config.toml
num_hidden_layers = 8
hidden_size = 192
num_attention_heads = 6
num_key_value_heads = 6
head_dim = 32
intermediate_size = 1152
vocab_size = 1066
hidden_act = "gelu"
norm = "layernorm"
norm_place = "pre"
norm_eps = 1e-05
positions = "learned"
qk_norm = false
attn_scale = 0.177
bias = "none"
tie_word_embeddings = true
parallel_block = false
extras = ["capped logits"]
init = "trunc"
init_std_qkv = 0.0339
init_std_o = 0.00846
init_std_up = 0.0339
init_std_down = 0.00346
optimizer = "muon"
learning_rate = 0.00649
lr_mult_qkv = 0.4
lr_mult_o = 3.0
beta1 = 0.9
lr_head = 0.0188
max_grad_norm = 2.0
warmup_steps = 200
schedule = "wsd"
decay_fraction = 0.709
decay_shape = "linear"
final_lr_fraction = 0.0
batch_tokens = 32768
max_seq_len = 1024
doc_mask = true
train_tokens = 200400000
max_steps = 6116
dataset = "wikipedia_en"
Each number is 128 + 32 x the weight over the matrix's rms, rounded and kept within 0 to 255. Layers, rows and columns count from 0. Numbers have three digits each.

# up: layer 2 MLP up, 1152x192, rms 0.0779, rows 574-609, columns 0-191
# down: layer 2 MLP down (transposed), 1152x192, rms 0.0278, rows 574-609, columns 0-191
up574:080079143122115089149154096107156125113081070108167142147109180136114114095095122095144068087138121204073196145120172174115139129115104103165188144150163106074176095118108117157086127192130147114104107183125098169119070106119157186131191085061101092096153068149155111098115073143180163100168094112122160173135191179109138082107148183101108117187127109155127090142116181134130140153152158064141106161116069133125092124153123110139098116064132065131207120145116134139123086144151139156066141198082157153228153173115106197153095131071095165163141108111146119129135120064116117172
down574:129154108127141138125061178112124127176176162133087154135132139096143127144140130145059146157109153035148096159131088137083150109130130176134123123112115100152107150146157114096132093099119167204134147110111134061119179137127120113156114163190167159148130127124107161144115165083110105140130132160142082128068078080132108084132119105131132114081109120118176137134085102129114146125151156129106135110147158162135124139129145115125169142208121165144101137106132148145139128147079098096125086074168072178084130122175164091130161131143131143109099164129109144101130140120142131092
up575:076124155129101090142127101064059135113184204131121126110091092164171109178179157139098087128149129115166058133205129104118117132108095102124063191112075155112145160110169127130176081135142161163098181105141157155170161062102154174059113159107236086138112114090165192024156111121190150112103128101136156115107078108138070129149108128234170117161177139145090099108123164050156118119111229144068058162181154130136074170141168151097133129121137126141140162115089152150129160127038105125132125125106167143139156150132099122160128114109095098144090085146103117146085118116137160123
down575:202074140096080120145107108100234136186109135121108115132157137095131167048137139093093121142050129167117086161132088101125117105190123124120183123128164150165064128169071115137069068110138110151126111119130121116093115083156112096130143157156116185130153139117157055167182161129070065145103091160082079147134136205174180110068156086084151116097095102121140170216117077171116134166084097140185173107124151217073127160098079042151143104125145096113171076116166078129086059152166152069202198148107107153154108082136157143155102146113130139151186178176115183108155130149110130177
up576:173136094063176130145148122068132142051125138112161091113107141091159082130119102173154129104120116143116168062146079159140168147212148150122118072123120102128121135135190127167087087118163134143150194154127099116206096114112173103149086168112139096041118164151115141151180120135177161089185164167137135138188157114126115139085159093096073155149063142102137097125103159139167161113106116127139104130185127082143138145173128158130084076117124158103162110100114133097140107049082103174095097127172141132042188100126126129171153109123108113165159105138106112107122104097118123112
down576:182116100099139028213158068122116075096107169093084209152167109130074189136182114117121167083134114078080124173138134104135104156071076151131126135093082161132102099170126182118176181158123183167131165146131086112089125107214106153126118142145108158110140106113135111101149067138158184122068131118076122120101192089113152182099108123104144093119153071170131088209147122101186118135143167041096144139088104178205170125068243162080098139169119157179153167175106137132107089155160088125122103098129085133149170118115150162158128182099132135035145095067087131138151161086126113107
up577:139076160106109113122098146163146092138060103112131153132143151136195107086145146155145120097136083101104064123139129112175159122092118124144186089124141111119130187136081097121115136079174090080116139165154162169107098092185129129086227096122176149152153096103095168142106128091090112148109149126148129078119142139143168154132128128213155096142137145146120059105109110156112100134185130105146097149164131115187078180171049172127102150133172105127104117112132103166140154162157113097094106067187178103140108050159089150125218046138127129139140145121154100166090099181142156115
down577:116195102170079121133155093061132167143191093093093113179053111143084157159147087151102122154133058168163180085119182094088138145195121109080103139119223106139151103160175065149143121120142143212110116101100116145129137147074117140178136149134136069087084147198148148143118107117193117170143143114113119114135125165166130108188155093126080163145089152100073130127146123140156137137130134135111161104106132122103142155165104162136171137125141202114094103165146140116127121160124096159179079187098095151066108163087108045082094133108109141066195130093086151109152091082116145104
up578:084143142153086096135155177174180129134170082083075162082104139087104101120114114168148078144134052173093174126131096135131114192141172149155085090132165035116109172114143136100168098184138115105081105170139132162118106086057134133176104085113185160188112102159125130102077155136124114156178106128106071143140201114146133097098107099135056082106136112151085141149134160099152107145159132150108085168140096080136145136173092142164097152101153109124111105076159090141168098127202136177119128120109155141182092126114144090131187129153161202103160097140110131073123113133128134128
down578:106090114091169178092119078093144151120136159134108121118177054165099102138150141161052184093150124096152120131112127152117122125150195126096179193159139151118169126132150111140049100135098144121157166099142112122145147131120139131100171150180120135093137160060112133125162118106123172095049150081155154104117102100116163199169201127105179139125149136144165135078107093167084122129125133072143118134150129154125163145073119112113117138114145136094159142112113145153124125133065139100112128114140133138111142121099134160107066135120109087123175116112155090085123187208088086146
up579:128168131087119120053094169125140147104178112158104137164123069117115119161108149194115105069143140109141103156089161135134147187145115114121096119074101138109141105164169122164177163146111129170060182105120161135136170092147153156163157183146161103152096116143101140169130125117135140090134138200102113156094101155059127152135102093126062143108083179159120164109150116053135186102149125180172105171112118162075093078157133139083122085135212098194144149103130146115191163106080106076154104179032158086192118146174165129202064153135092087097052045171174108163134086119141199074
down579:143073196183169124124134132131094175167110131143131113122180146135155124090103115112131157030056105133141166096185118119091128138160138162145115154114118187131167073080109114159160049209128124173143134134157181092149087073059148143110110066151162154148138193108163097120111193100068120117157034103142190128078157147150109137097182155152120096051193081112121158169113147144055099202137154134119145095102156170129115133136174082100104162130146140128112146133088107149136127102154075083057149111175107123142084090143074137158149125114150173087163191157168102074104098095206033166
up580:097113156133130158155144167122086096143070141143055091110155138170137121178127131181167207078129122178134096110192129136169128150123110103075130120128122096072172167141110182113085134118144174129125107191142149081169123144174087044130133049070122058163166144080113100132122126117126123113132133121151196139129136170134117104111113183076141029115148116068175163063162116159205152081139140116128095162143013174131112155155170126138157142089140122075143150162155140120102100119096086129145190159172111121097162166117120198115041117066137082098162177114120126108166119110146109142
down580:083111131148173134152158143103095111151106191167172156158134206159131115140109054058140172107184128124064083105215107159146094120106167146083128120112168076113160127226144231090150159109096153115156066157178180110126140101174118129096166113218139101151142102089144143087181101135146077173131111079112132143157148131131149088056062170073112110101091132093063140164117089136132127096142098121166077101199172154168086114189104095111103090101111123065179155162154105115155058141093178103107240145152171199117108117110150095090092121128122064114168096091131136122148118094147077127
up581:118087119135087106134186127112109182137100080138118068070114143103110086129138089151145055111161174111026132125141173106144165128083141119161165116096161076165099090161094174135101147206124108164083117157161146155138126100119115117172165134110141108088122160116127145141099132180119099145106076065130084179117083165137089130117162109102129187129106129173116123128194155116111095098159166086095088153119125083165076160113138136180144144131133164114167180142123129122138077116120121105185171134085123149108163120108162081151146156126147144117160116110139120129172093186087113166
down581:124112152112157105127093103071141112131075127123137112145111148128144149164140119084180133156088089120161093105128106121098159133114090131105123097101081146127179102125163134116177110108189144164133166158180073080134111118163097126132132068171089117190207099072103091104136142132114173129066136132162150096169111131057131138136074128127084088130085124157194075180097065148134151193138146120121179103124109136113158128210123161136108080121099134189145108159097152131152146148203202114116158121131101107101087157129130122139156155164089094120123121111108169107131138169113148113
up582:170083156153149153137129084093168042179144120166073097168114109138174083109071131157147116137149082111134171133116129132107140181109112172154137160106100130161135070159123109150141156180148116141064129072143155145125108104110078152055141123094091111114164074102100137131118093099155116171062160100116199132192110133148137180152112167143161048077120118122091144087194149093099149150070169121115111085104140194124086160084079130131136113116157173110122166123140104148063195144127126136167154131154171088174185127059089071040152122142140154156107170119108131159157092126133105146
down582:092125147136131137134127124172097146095100087130156138065087155151109191103161166154158073138079093119122116122075127140079105115148103134133094197199132151116042214107110099097116122148141125077212107162134107043095199145101130145193155138183130094134157157055136125074152167150118056141092147131117129132208172149147155148106191170138162113155128099175122087149146177146182152138167153121177126139166116154053122131183125159111093104107062123122167128129097139103126103121149071051083100161127115092078114142148192100166101108149094166143112099111127145085148171091117100089
up583:154150115152091066125100144137134128136160190155107147140115131148090136168164075103140148155153109129114057129144092078141112158136087178136121137085108095102116108177178101121214137080139129112131168103112122119119135145146157166172122176114120131193115100132122141112156193099125084125118127144066128164141045078093118077135102080088122129107072155128123113127124152122184069113083146075128176133095172153138140211123089140154135164075072133160168156078101138075132084139129117114131166103121139137178130074154110101126082149118055148146128138135131094170105095161154184140
down583:128148170117133146115130133139170130127149122150088103108095123114144170098117127162140094128120163115130136105132132135143137100106159116096189148174146142148128113138142130113063131154137088129115133131149161116141126111121069107127151064192076150119073161130170104131087137167090142077160146112116163161097171154139091125125160127157078124153166086151112089130111109172044153152122155134110101156138099132146122121077130113100155131150180164120125087163137175143182108089137109144124132121162153100159085136148147145197171114098098118060073128085109141107116154110154091095
up584:122124075100125157142129134140143127124122092119154132135182105145133118081138139156102140172106149154116134112104160097078130131153128111133064092142114073197109142166209182133185118133142104116100050121154161125075198141129141166073074096079135168172070175100112125157129151171124086126156145163144074149178145130129074112136168164104128154114133087132106117149181153171119072135150172101171159122093063144171133148097114127066131209142084156095092118153118084124150152117144122132137148168079138116127137184153177079175158169110102169135162124116102177119163004037099118112
down584:121193182111157155093089194112109161069151123149176131103054104150108134149129154178111163163164137135106077181148165143112152194106140140045132146080165170131136115080120118096125114077093127100100135073137076132159122093155142142170142132116131124053207130085087113131125157107119144044132145044085165130117106099127161160124103147094125090094189147099168181145176116123109121109119134124116095125152158068163122140121113133170142132117174147101186130097218104080125106189085117076181198141166120132117082166107122112103089142081175161176130082155140136171157111134092057100
up585:180129115158129089144128162087100101122138132115134119084081178095079160100085145140056158128136116128097162119114101205134139120072104159163119165138137097128118142112071114080123125076117145147104182190110119131163145142073112141134119114091161120127125095162119134161167074128074135186156130110119156111165066137126159100157185173113142164147148166138156138086100115130160202076191136122080158142110080122153135125102124138165143099156098136099163129190111112087097107127134096109117173158150084096087180109133125070172149125135115130199098131142155118119111103090119117168
down585:094154157079106136163117092124142098086106129126124112183206082130168154127127135175172116116121143100143149162164165105139104134121099058110118139105148119140145083143122116171162155144155137070140167082127127102092119186161169116089111148161075140108158207096178112144107157118141098156148127180138144134128153127140115139125092148116068133104138147104144050140172131128083123156120118104125117134130177102154108140143176127081095127162090137183129128107115149108089132095161126131113124119101192087147100115160135173136139088134112114087153106104092099151112119164153115106
up586:202161100110127075142209157138148115110121099172079144129054104132096103114115104102143118136145134100125183155116097136157125180113135135110146115107125117099107082135133113144102131127127163163201119112089117098175133169147147107124107105113068134147086118160126118149141148151153114118155112016062140134071163126129143116142119147162119137118183167104071142067094091127169144138134119152108187126154116154134166145119179187132107059158173115152134135090100164148127072082169151163167118140116106151095077114147154180067149081102096096124074153111118131185155174167074145115
down586:154144156177169141121151138141125121168146160095137140093152090143133147124138094176055131123092082141159066084132217133055163139121131130176133138138124140138129161080135103118111186101125165077104162154181177138093176093171090091086097133071087068091092193108148072143094081153124076142178153094093159104115150136100102144124137168086164135121096116197107092132169172131158146177086186090155065134117085124144105112082088094149104175086083171154142150136138119131121125148134127152117188165110123105096132120095135144119132120193124147139183165110192121089049150095144172057
up587:146159216163118098112134175139167164145130180107122080109136135163193140161177063118080136079132183112153134079116121143168118182196126125161178094084126105119109090120157097118131118022221157141172171063155092130162113114169132187152139178157142147102156111125143047137133170099178132155145125088145159096133091112129104116097160160148102162063077117127132140094097184133148063166114135113126068071169146089109070077109168093100181093092166108206111129078104139111076123151132180165164133086122147072245135108142139184117109133086115173136140103123149096112198104124080100109
down587:116099093162106150177116071091137092111136108194127172155139115101096094119088166134051097121114082074125108123146139129037166142128175164110101174177122136098094186104097128138171111160106100134088114196174172145102102062148181088109131067112167142129137135141083157174163138135094082061158167194131122100166161106155121191164108140166147056126180140148131133107139052156144132134145153126199164160101120187174119137115114128168131168169134188082156091141135087095090146149107068110122086130085071157074143148127120123092120085114136113123142154170074167154066155145139084133
up588:120130145133148137167147147095118085173142117143165104136125117108070078255149100135192133121131143170075109087101196148184126034180184169132138060102126121175084143139146084075146133154152132148148146131119154123171132136118122063182064111121163149131172146143162124118066094140173092189151135161137181138120106163179077043094130165061174140142161080136101141152088086115082166109177100097103062166123138146084079181202135148132142086133154088144154169161104121120133146075098131109150139140098123066154203093104165171152006099133093149111150092053146091144090157156060094178
down588:157106144117119130087152173081099145076133135130132080173077139166130060241177082098105143152123117160110093141146183126127150038139106088124077099076071126178086102155191091152079100132142161058165209124185125139032113117178159166164125077085142174172100169156122057179080108104086125159100142058137134150095133087084146097124119125061092175096099222233077130218148101084105197144194188086067061163189080112112104142122057121104107107145130072115159122140186179044187136092182150129148133182107117123119148046189140139152146190108212153064123129173118179145176165154173054099
up589:115133127127158057091111127136142131114158138117121137118150064091121156105090100091153152121121139159104131160117156124143154160154128188115128179093133111138087125155098137094170135099121125066133115161165146134093159097120111162175201092071090139127133086116127088113088187138118176150161148152162101118146076090090146177165115161135108109096161185148096106122142143123161118121096121154110107077183176065127061136121140105153175142160146134133133154140112170109114068114130115058146100112147079124161173167143125144098085144111188076112149122165115136109140175031110154155
down589:123124149106092169158147133143129127095101106140114115102099138152133094083174098146110120128112175108158170129151102127147111120103123122137107124142142152152150136108165119164121107140128168176142141115093140115117103137134155104123133127166135129092111147106091122141110113086145095107104110096074122143129146140131145105119164094127124133163125092147159154156172119110109106167160137116118128161117102163118150126115097121130091149098080146103162104108097110147138165143130150161110126142155164164132117134134132104184137118157098130120121089089161127126125102172136170117
up590:062156164130137135133135175153102172148179093151100145130096113156128090125087113115143131059103163081176128179194127169148114144124159112204149116109149101137127133109125141112177117181160064109102095111160118131165165098094113111167120106161120119083135100141167127127146122147121151113112157116130118121117124171101124115126109137106066129100103103103106158109092142120118134161149112134132120122204092127103133117120074122158106129124079140121145116137158150150109167112163091150159157151156151076164111149083115161076126132099153125117225096124121096130133076123104146129
down590:184125106130110145110097128133172082154122130122121135106112170102128138128138127113127124161136113134049124150116115092096146096120140152108097120093084181086143167155118105133152158159054118114122161147122135095076083098154145162088114156078127152138114126140098148140133144123145106141158136109143156149104106152141182120159146123109156088151151155133096095077143133127126180112142135167131189115084180113093097138109145144113138128154178124130106138136175137114117101124109137133110118103162135160091108084168107130180107131172108108163068222147148147127094091102137097096
up591:118149219149159090128179098158150102160160151090122155135180131170087169039159125129072125121135107108146095171048103114100103114167123167165097106191165135099041079192163116151055140172070095029130194097160144137122115092154096108143130078108071105153144183100073102127039106089085131068108124127063108102168096197073134072155093146122092137134161152126128112135111182114150110212167140147131135107091172108119158138132143118190105118100155077109147158132108155102126134149081176180132139203198156157144131145166174127123164136144111148205058076097124131157140113109169083092
down591:094098100113105148097105089136076191126140106146170157091177158090151067068129183147121187149072162159144185154144163177123128090134055102092102167064129150129120187095086081088114118136140148134201087152122191103123151178069177109139129159148172103185140095072158104145171122115108138181112100177101127089139087135138074172074181178156161129119118046117133143112163103122039143093133107171193126182166069101130092100093120139143159105133105125080109132158105140167149162140132009135131075117116070160164165108121151129117162120144211105116156069149134150089151146119112204146
up592:123106076173117149156145141129093123167174117124101150109141140127098112133097120149122076134181143136150092194094126185123175134129193155088129076126147139139072084134093136097180055083141143158101126095115156140078128129081137108174097153127084136122167117099109201145118113117135150081067113124159124115119108118136108106179113158130090152111093118067102103153078145131155108104155156096126186106038113170184166111120144151113121207133163142131132148140118086148111121125145076147108152120212123187086137114187060135139136097119109111147200195150172107125105116092170143133
down592:128128120141117087066198083113149078131126079118116133120135125116077136119156157112099128127097055137134167049148142115102089136132070134125123142155100131147092144101143123153161135117156158117126165145153127063141155161180126108152144162149134106129144079149130116131132165126160114172101104097145123164143082106151132105164147085192142044198116099149147114147191090082123139129131145125144078147166127127080147144099120091112148098138094085161122095175117092130154138175148139192103079175098145155126070087138172151118165178142141116138132129126098142155129150172129114113
up593:128139106104113132104198131141153153138134085155154141100095103127175183082103145139171119177118113145135124115123161133113172163103097115115077157134147073124134107101131073178165118140034112173122115202195162210165112090096109118090104111164109077062106123109104196113186145156179187132088180149154101101097076095090100146119125163123082159116131133219102070163183148195153087129117140132120109150097097094081064131156104112189155121156131123121129107089115127178092183151068145130074186077154133079197154093123078129130169119127121086094093147165169094127155060172145140166
down593:136143135135177097177135174138120163095147159142121057117144130147132118175143112096137099102156149133099102118113099171176142076111119104119113094098086155170091104128129193125123148175176118171130139116085102081059130142143133060073123141071187159144129110113198127155076156138094068104203102128116145184150133106129105083096153071136137119105150112103140161112073099134146106135090123139093135123152147176103148129123125116134080097138104158152155183150149137157145114086159160119117068205107081170081117134100134203163121180167148149141131107154013167143112158121091105147
up594:130132095149089130171101095109088117116176173073113100141130086119163136159113095136108106099168127129150113141109160122126127110089087107130133113123115107144119128120151105135130129142166158130156080133183089064119145130139146101135126119143088115153124131132130144123116140135119125137162112147097130161154135149114133200129116122134119162113118144139118157120131113075134132111159123132116157133095137127111075085132126163124126122129112128139134118119139178181161115143076145093126141148134125163152161131140119105141105148121086110129089120143119142126093184119134133115
down594:139124127084134142092160161150121114129143128158130157150129149094117117090123136137126169160112112149114164122137117141153093105104119120145120139134124140149132105132130134114111086101110124107118157134104145166156096151136104129128122130149146126139124145149139132110163108129124133141068105109150156131136095109113163097147153170096113103161125157098136141146135157123120137135092167141104103132159124114120142126151123126150161117092138116122153136112097139114163136123125154138113154129119128124140095131121125092139149072123146128126152121127126092134146076113126093128
up595:127079089080123078140118167102124167089151130149153125136092115128055077144138101123124131109155130135075157141138195116170145146173113160145111078127083107109133152115062146128181132130112105144122172121106115176151101045120185143108108139089109136186163126145101131169096186142089161173114190165104156167156097111105179079117159112086117145105146110147098177136086167073139137081144117119169051135164159112099134137095102145044149118096128142173140110100098181135130195098129200127084122118120168102208116134169153125083150098133110137165166167089139154137161148102142111146
down595:119157117119155154108149089132117117149147127200107155086090149164096151156078083119086224098096177105155133157117167129132133121086138132115192151106149096128151142133101167127138145164054107118169129102124140087063060113128152114176127195119103134099089111190157157157129113091071081183139076132104120176146148126151151145134123121133141119156112108188131063121169081165100121145150100103127120116113098203115034181105136123104092144127152182133137169118175093189111160146109140090123123115165122131093144101124108081211108112084106089067067145232114145160155114063121163109
up596:114128112163117121077150117106157055112131069155138034124169102073147134190116155098129158140156117180108149108115116145102157137113059104133136107130134111125147117125168135116138125175128112143154078164153148085186131157097159074099141125045133137156143069161116095093140179133057137153138084123103098121131128135121164144151104093150133132066087130110122113127150138167168163093155119097109255098116156145122101118058087160149154094133105083077135114091126177139156099159102125091147114090131140101089147188154123161068117113125143114164094154174125167133128126127137136126
down596:134107115152006166147188115092109084095165152164122186099180076069141088197133095117128147169154116153138148104138087126157154127096070044120165114114127107161083125185174133111118115171124108099162174127146103091092124125111079140138168188133108071151097136157169115130124120091073096144163143179056139163093148140139163202125135192141109116098067102183119153118132144096111111121130129124179152147139127142118109117112136157117143108093112098130099160110129129178123107157081144087078140071120168129150136157157092151090118124140177113124153108125097132215134075178103146146
up597:239144151098140115169164121153138132145174166112146148138126124136142166203105140106233216070083135081207065171130155156101137124073088156189093146086100138159067177190109232137100222107082146172101085175232139129118120122161120113153095135222026115044086100100167017084143128121138122227105198151092194175127054127185139099131074057124135092129142126079057149095149151154066080075147088095185121094212172187140118136149142122047109098201115137069204156101067186122133157014118163108142100073100202177096093094142095129106098109081053144119106108124049229138190199097011089196
down597:040061139109152105144181066107147080207145095084165104080072130095185072115134074133145167121109130147142130126096187153201141137046151207126176169087163096142154138166190163082112130112214135129137218133127126171117018019107066149070103113226131054047134107179186120061152133103148163125122106191126023168128045072140228143117100145179126185121045130121151102127083094219162174186163133223250113179091036214106163112151076173089051131112151131102149123111087152121189093100145104177131123063035129072111164068149126124086118161142170106062166126156159141153161102075097206126
up598:107146149093110101117106141158183157194137145145145143081137146139103124099097099119140142076118146138165139120143103122097121132130134087138096153108174118124094169126105160082153118080169129084112115140161120115113144161152132125137104135116138148141106075140123171124132186125142148128130140160052109118137114056085147092146170129099126098139060130197099105167058081171181109101089150132118162105163170089061088148132135106126159178155130073152119156160149143156108138133074143079141146123125094094114120142123175126121128166151202121090134117190126148139135100079106191156
down598:135094142143170156151126134109082081117120135109112120140123107136151124128109149156124117161116124108111163138113142080156119142105169160079148128157095154134135116113129135186124143120114158149130098088073159138141141117125151141128127139132084093142135128141136115072136110121143079126124106100165140145111115163150101128132058127154125152140131137083126196137156156141094147129146129149115136109078122150157162097127124166147130139065102146135108094111089123129114138100196087152124150134144173145161126115148116140117152102106100142173109122152136120097150134135112082076
up599:171118169108099119119086171140058140143096175159134186158132102154147133128097065089150130115141069057157133156118099158149172151124099157157159170138081145158136121166095090164106146078172098127141046067130155124124173093139119071136149089123094114164167093110151145153175032121125156161146088164109151115116125128112106156168142085097117166136117116074092106117105188110144091207160125093140161099089153139155128148152094111101117152136107145110126146153100171118142141121115126107148142173069112122171151079107170057118156204182146146097153110088144111106079109205139129133
down599:164170128154137150088175090111124136134159115124153129108107097122091078151119100136107124156142128111139123115127168161152024162110145118110122119128141151084125145083131114100162117163100114143165127100126086161149123163173145094076125150198197160168123139112129104130160152109163146083086129074122077136100110142154145046099144218177136099115150059129115155139163150123118149121128150179116143110139133125106125135093126081133167127124062098146122094139125034144130136069115150156120154115100136106139146130168150117125115157136139094163129136123137134144108121129152123082
up600:137107120139150143144142120146134123103114177149055102174116141118127121110159120105185150102172107075106158078111074095081134115151104128105157045174149139093134164128110156084137133128181092127138111151137127139075149126156126109165107122170142115164102150089175112114113113120114158136091135130172136143104129100152120141151165122143169050060140090156101110115134093161094108137166165094167124130123125130121147110133138135123151077147059073146138188155174129124145133215143122074102104120129092131127170177134119160166153098102084134139127169122154148188089109134116185122
down600:145182125167090147147124124070124074117146144145060154114137094197111153162159111067113109154136122187075098098114100123110116137128101254163157123160105113148102148124168111129150136068141125107135160200104152133143124182060125114155117136153138087115129157118155097143111119130134112164092183126149123120006133137129126177134073090121099108134184095095161070131131145196162154120146094158075100048139140122091126148147127094163117122110099104102130159115117165160167147126116105102145138149136122116097104153130039150142101066121180112187118195119112158111136165089173113174
up601:099073089133112168100077147085158159075113131137120156129130083155117120214149099189132151023132070149132126111113125133105085103137163144061136123138107136119073117112065146147091071131136183156186218149068149138160162056144111151085146164080122143057156208142104158112157085089167092084082095100116126145189139108126196131175090118155109107137143124143112147123158049062119108165137099147154100190060171148147092132139066163155149124086128110113125114160148171122119106105127138176179128119172186159137138138090129195136134117193122161142125168097113091088140106190136108119
down601:144119147129137144105101096137110090160092120131132086142062135097137127124133177084114159191098123071123130137102123119129151129140125182189094142142155125115164120126155094140156159110102073141136055137172113124140140142133104132159140117141145163137118135100139120187129143146174149143228136142181092158161147139126069085092189169163163058127133150139131062172115178133155146097086148106111144115216109159113137163150196109122109080175090135111163129077122140135096106150115094084133148119111077101129102115143162119113117120026109062126115117148149172133134146108109096061
up602:125160062141153153066081206147097106137030206169167203139138115192186065123151074097082122144135161169081178113127186107151095183153140087112039090151173159135053134028131141128115146102136112078127014152134168156139169129106111105071133173142157138051140114161115185106132119162224143066146132144199090104193102159134152095153115137159118135081167141116092101152060090093108084052103215129194106189158138105133210102128149133129151149177099061217110171106141136105124170072107185146004172114141156200126153205170145124068163064132126057152141146131126122126113148140099117080
down602:176063147166170074154118147128147170179079185104058121092221170150156070050239146134119082115146187110040148148096092164033111122189066119124095095162110232084124136091192148145113109085157145140134187168188167069050101144098184050097072130109119088146074175161151118159170059106080131142171050152212135096197130117187056148109129164122164088117186179140220099124082145112096104052116211063171227175109102165099160147132096141151125129132114068178171059206115242122135187175083098053070060129000078109153135158105087151117169146085146128167160110119048100108194163040114134166
up603:104124082138143138108130140111149120105141146121144098190160096171104120170151086099109089157145190092166136143144112096120076118102097154115072089191162109165142132193092134142144157180070162125213177157108203105105148112174068075112116162045140178139125076116064133070075166114135108129157110131145136138145154173106179111092120129161111043138147084134167131182082154168088153104174102121093079139159128108125137144151102152112191191134113109074173169141154176126120140111153114140109170108182126125055117087144106147116122101091169107152144097179113110136083104135128084099
down603:087074106137172162120126094144190086161158140144169136169158106182094145122185149161095088122127137089189115115135138102140119100119047108075110117105205141100115151154152109135193094171078093071151082132122164074147131112184132082100150115091177132173090066160151139054107173112128101074163090109132179161097136142103103106112168171222142037199113059144138124167110188126132127139206138131152122171117145181172077138167066140072111132115126087113106127199166168156095121039134131094087154119160119146061129060030105140123150120124161085123182178170167101192082137109104120126
up604:131101130083144169134078117162134156095188150173122163082124156117061103125133120137137180114153123136157128062048124129081135068108082156134039174193124139111092205112118134116164143183113108168101100160176098098099137142088105079135163117088098106076131105153168155088130096094179132131144096169109073129115135126119190084164144089126118095141134115082148123089173117155145072168061121153173155106115094203121092156140142134157123085162085160144164109192202111148110144100054151117157162133116068089147131041115200104163147121128171124186120117110144102158098116096122156089
down604:189123095085136109206130064219176150137144142141103083039154159094145062077157120178148200099162103152129107141069126091115144069196111123068112088172124112075118085180148152097134137136085193208103093108138095067192149138101087145065163083120186108124088090104174132089179181153216117155111192215106092210099153102143137159094087138148129122114168143088124141104165156106105144106200114077113172112177153174128107127119183156105137088113130131147184119148173109188146111127103079147124135160118076121167116066082158103128058212134122118131102017100117061136096129110147148112
up605:115140158101176124127159150144145128118153154160169141141152160108129069099133162106125141096116131159144103138110093109128143124080135066175103164140097140131088094128141135097058053149121165110028110142112072127141156121099149143091121100179138121124082171069216159118122129087135029120108112147133095064158102164157175126105144137119119127124087107123093062115140117155098126132135137115094125167110105114134163183088151101164122145155094113109092171139121099189116118137138105181165133067124111204147110112137104073162100146141154169148118186107175117134183082155124047130
down605:051085121108114166100114084161146121129149117079175152127112094121152214207152178122169107112121154113158091210148142106123104169086112107121134120131123114129123168163081153139147175134142061123118147151083160145163113129160145189117140162116082138118130103131092081174121129152136168108130133104130151175112135111071090178143087126108155129152131207113234192154100167116168142109121124094141129070131090149153130121121099135123105129124107141159121173104113151138109145142116134067151148151112137091118080126129123147076119110049161095082170046120088139101078098107136104158
up606:125175114088123123163137106131140092195141092174174132160163062103150120148141115170212209101082087138089101103138053200133154109163123095133173126108141119128071088090078059127144111090101152146171014131110177109113123067123119165160156151139129126164131112109077159156136126197180163155124130171159076151169034094062125114094095127082113153149145110127107133196148088114141129100150120146127044118108084108160163165176109135161144157117183097113168114126102137141062144162190089098101057085153202133116149130134178177141137138053135168069158155121167214147151097115138138115
down606:068128081161133148108065045191121174079119106184119151219122149130103155157118133160017113153190067164174109141124133158157132141106175141172165136101138102116204092070230129136091125159147163143146093163106134103117105078125169080156151145170150119063149062122081123150079177106097103079184108078177132181148098129135099109129147108116180087129107117100144116106232084114167056127118094093164086154091125079190150139072099035138108103140117151154172104132174167180110143135084167182079147164137164127075103189119102107120152172088088151203167099122079141086099184103136090108
up607:104179123103147151131139176100088125115095113113104102136160095092123149117128128130112130136147119114129084155073133173183123131065195101096132132121122150114066095136143167132133112116122127162137139057124167106138139127147127159142114105129155130160144104074160182139131155172192161135151119110103131121104108120123165130148081138145163072112103101106085140143135125058162160158097157121081109128123155104094125148117153142096127119127137140137129115124110144120124113103158151055140138154068154169146101158119120132180146105109090118074103136120128138130106155123144138099
down607:150055124132144131133113065118158114136113110127131123146107114166114112126110115129143136152110126135099151129178138135136115084151114093119143111158098095134140117105130119126112111155134161140101132128138106086198137126092110148126119153155094179126152134146158130093103142144143096093116113090186108104141140159140148163113144131139141136147098147097116127174127130099109122147102132088172110146200110141142134128169090100098164106100149134141133156116116109120091083140128123169135144136154138131135108155131157090151151135185138107141096177143142119101102119091159093130
up608:167166104140181042094113127137143144149161150114114142146178099164076139103121109062073119204076123122173184124060051147094096085065091158162098056122096133098064146111112108151059050152084129160212147064153129092139123136148072149196159087122144152114062130135177126147111160155135127187141148104106147125107227150124137188121161155101083101178058079161190116111110168113047134188160131127128167139147173142196120119144114200066168057117162073103104146088103113170063202053187160157128181174152144178123141111163064114187138119223099168114140206121095068102062143081136131118
down608:164074087040191111085112149090110158103072148130117084161092162063090121192088100158137094199078145134158135112120116165099127177132130163110129189186143143072114119124183123064172156123082157118119106158138124082123077151188167165148107078140176128185121041158109056183120154111127172148130010204143118168183129136060109149172100171121122066217051146085115165118174135162255088128055169050071109101134180100149141166163130108094129175156132080157131245096169222069122121074134075091141124179052155147071177048115156150059083099187093143125148117150203088188072101155048096188
up609:135153167153113146101139089131141080146122099116130103130136137117089129107114112082109096147169122089176134160097083161123076163114088091123123154138059130152120136124090132165133179138119151131100161138137116112132161144173136174080099149127119130140126157117143137099136116138122109162158101178143139131079122109141104167177185127111104079111137158140178112197106130069125170120129074030110135137129154126124118125124130120128157117096124136128135140137160127128108102147145105139161153075108103121094138154134135125101173087111123095106135161142141086155168129158136108109
down609:100121134121087191111165081112136120086153129093118112151103113185071132131105140142158138146148136160148154099119153096122164087181143125142113122130140116130123136122093131113151107064106139131191117138143106160101147119158132114143176105160103142148129105168091115102081159131156067134126163100131122133148235136101110138133079147143118126157136144121140157101080139107123101097149137177149104179185162073109100128131107139190133093174164091137169117138079142136142143092099152120119123130103178120119121092113137103123102154116151113127131084133107131132098085099121152142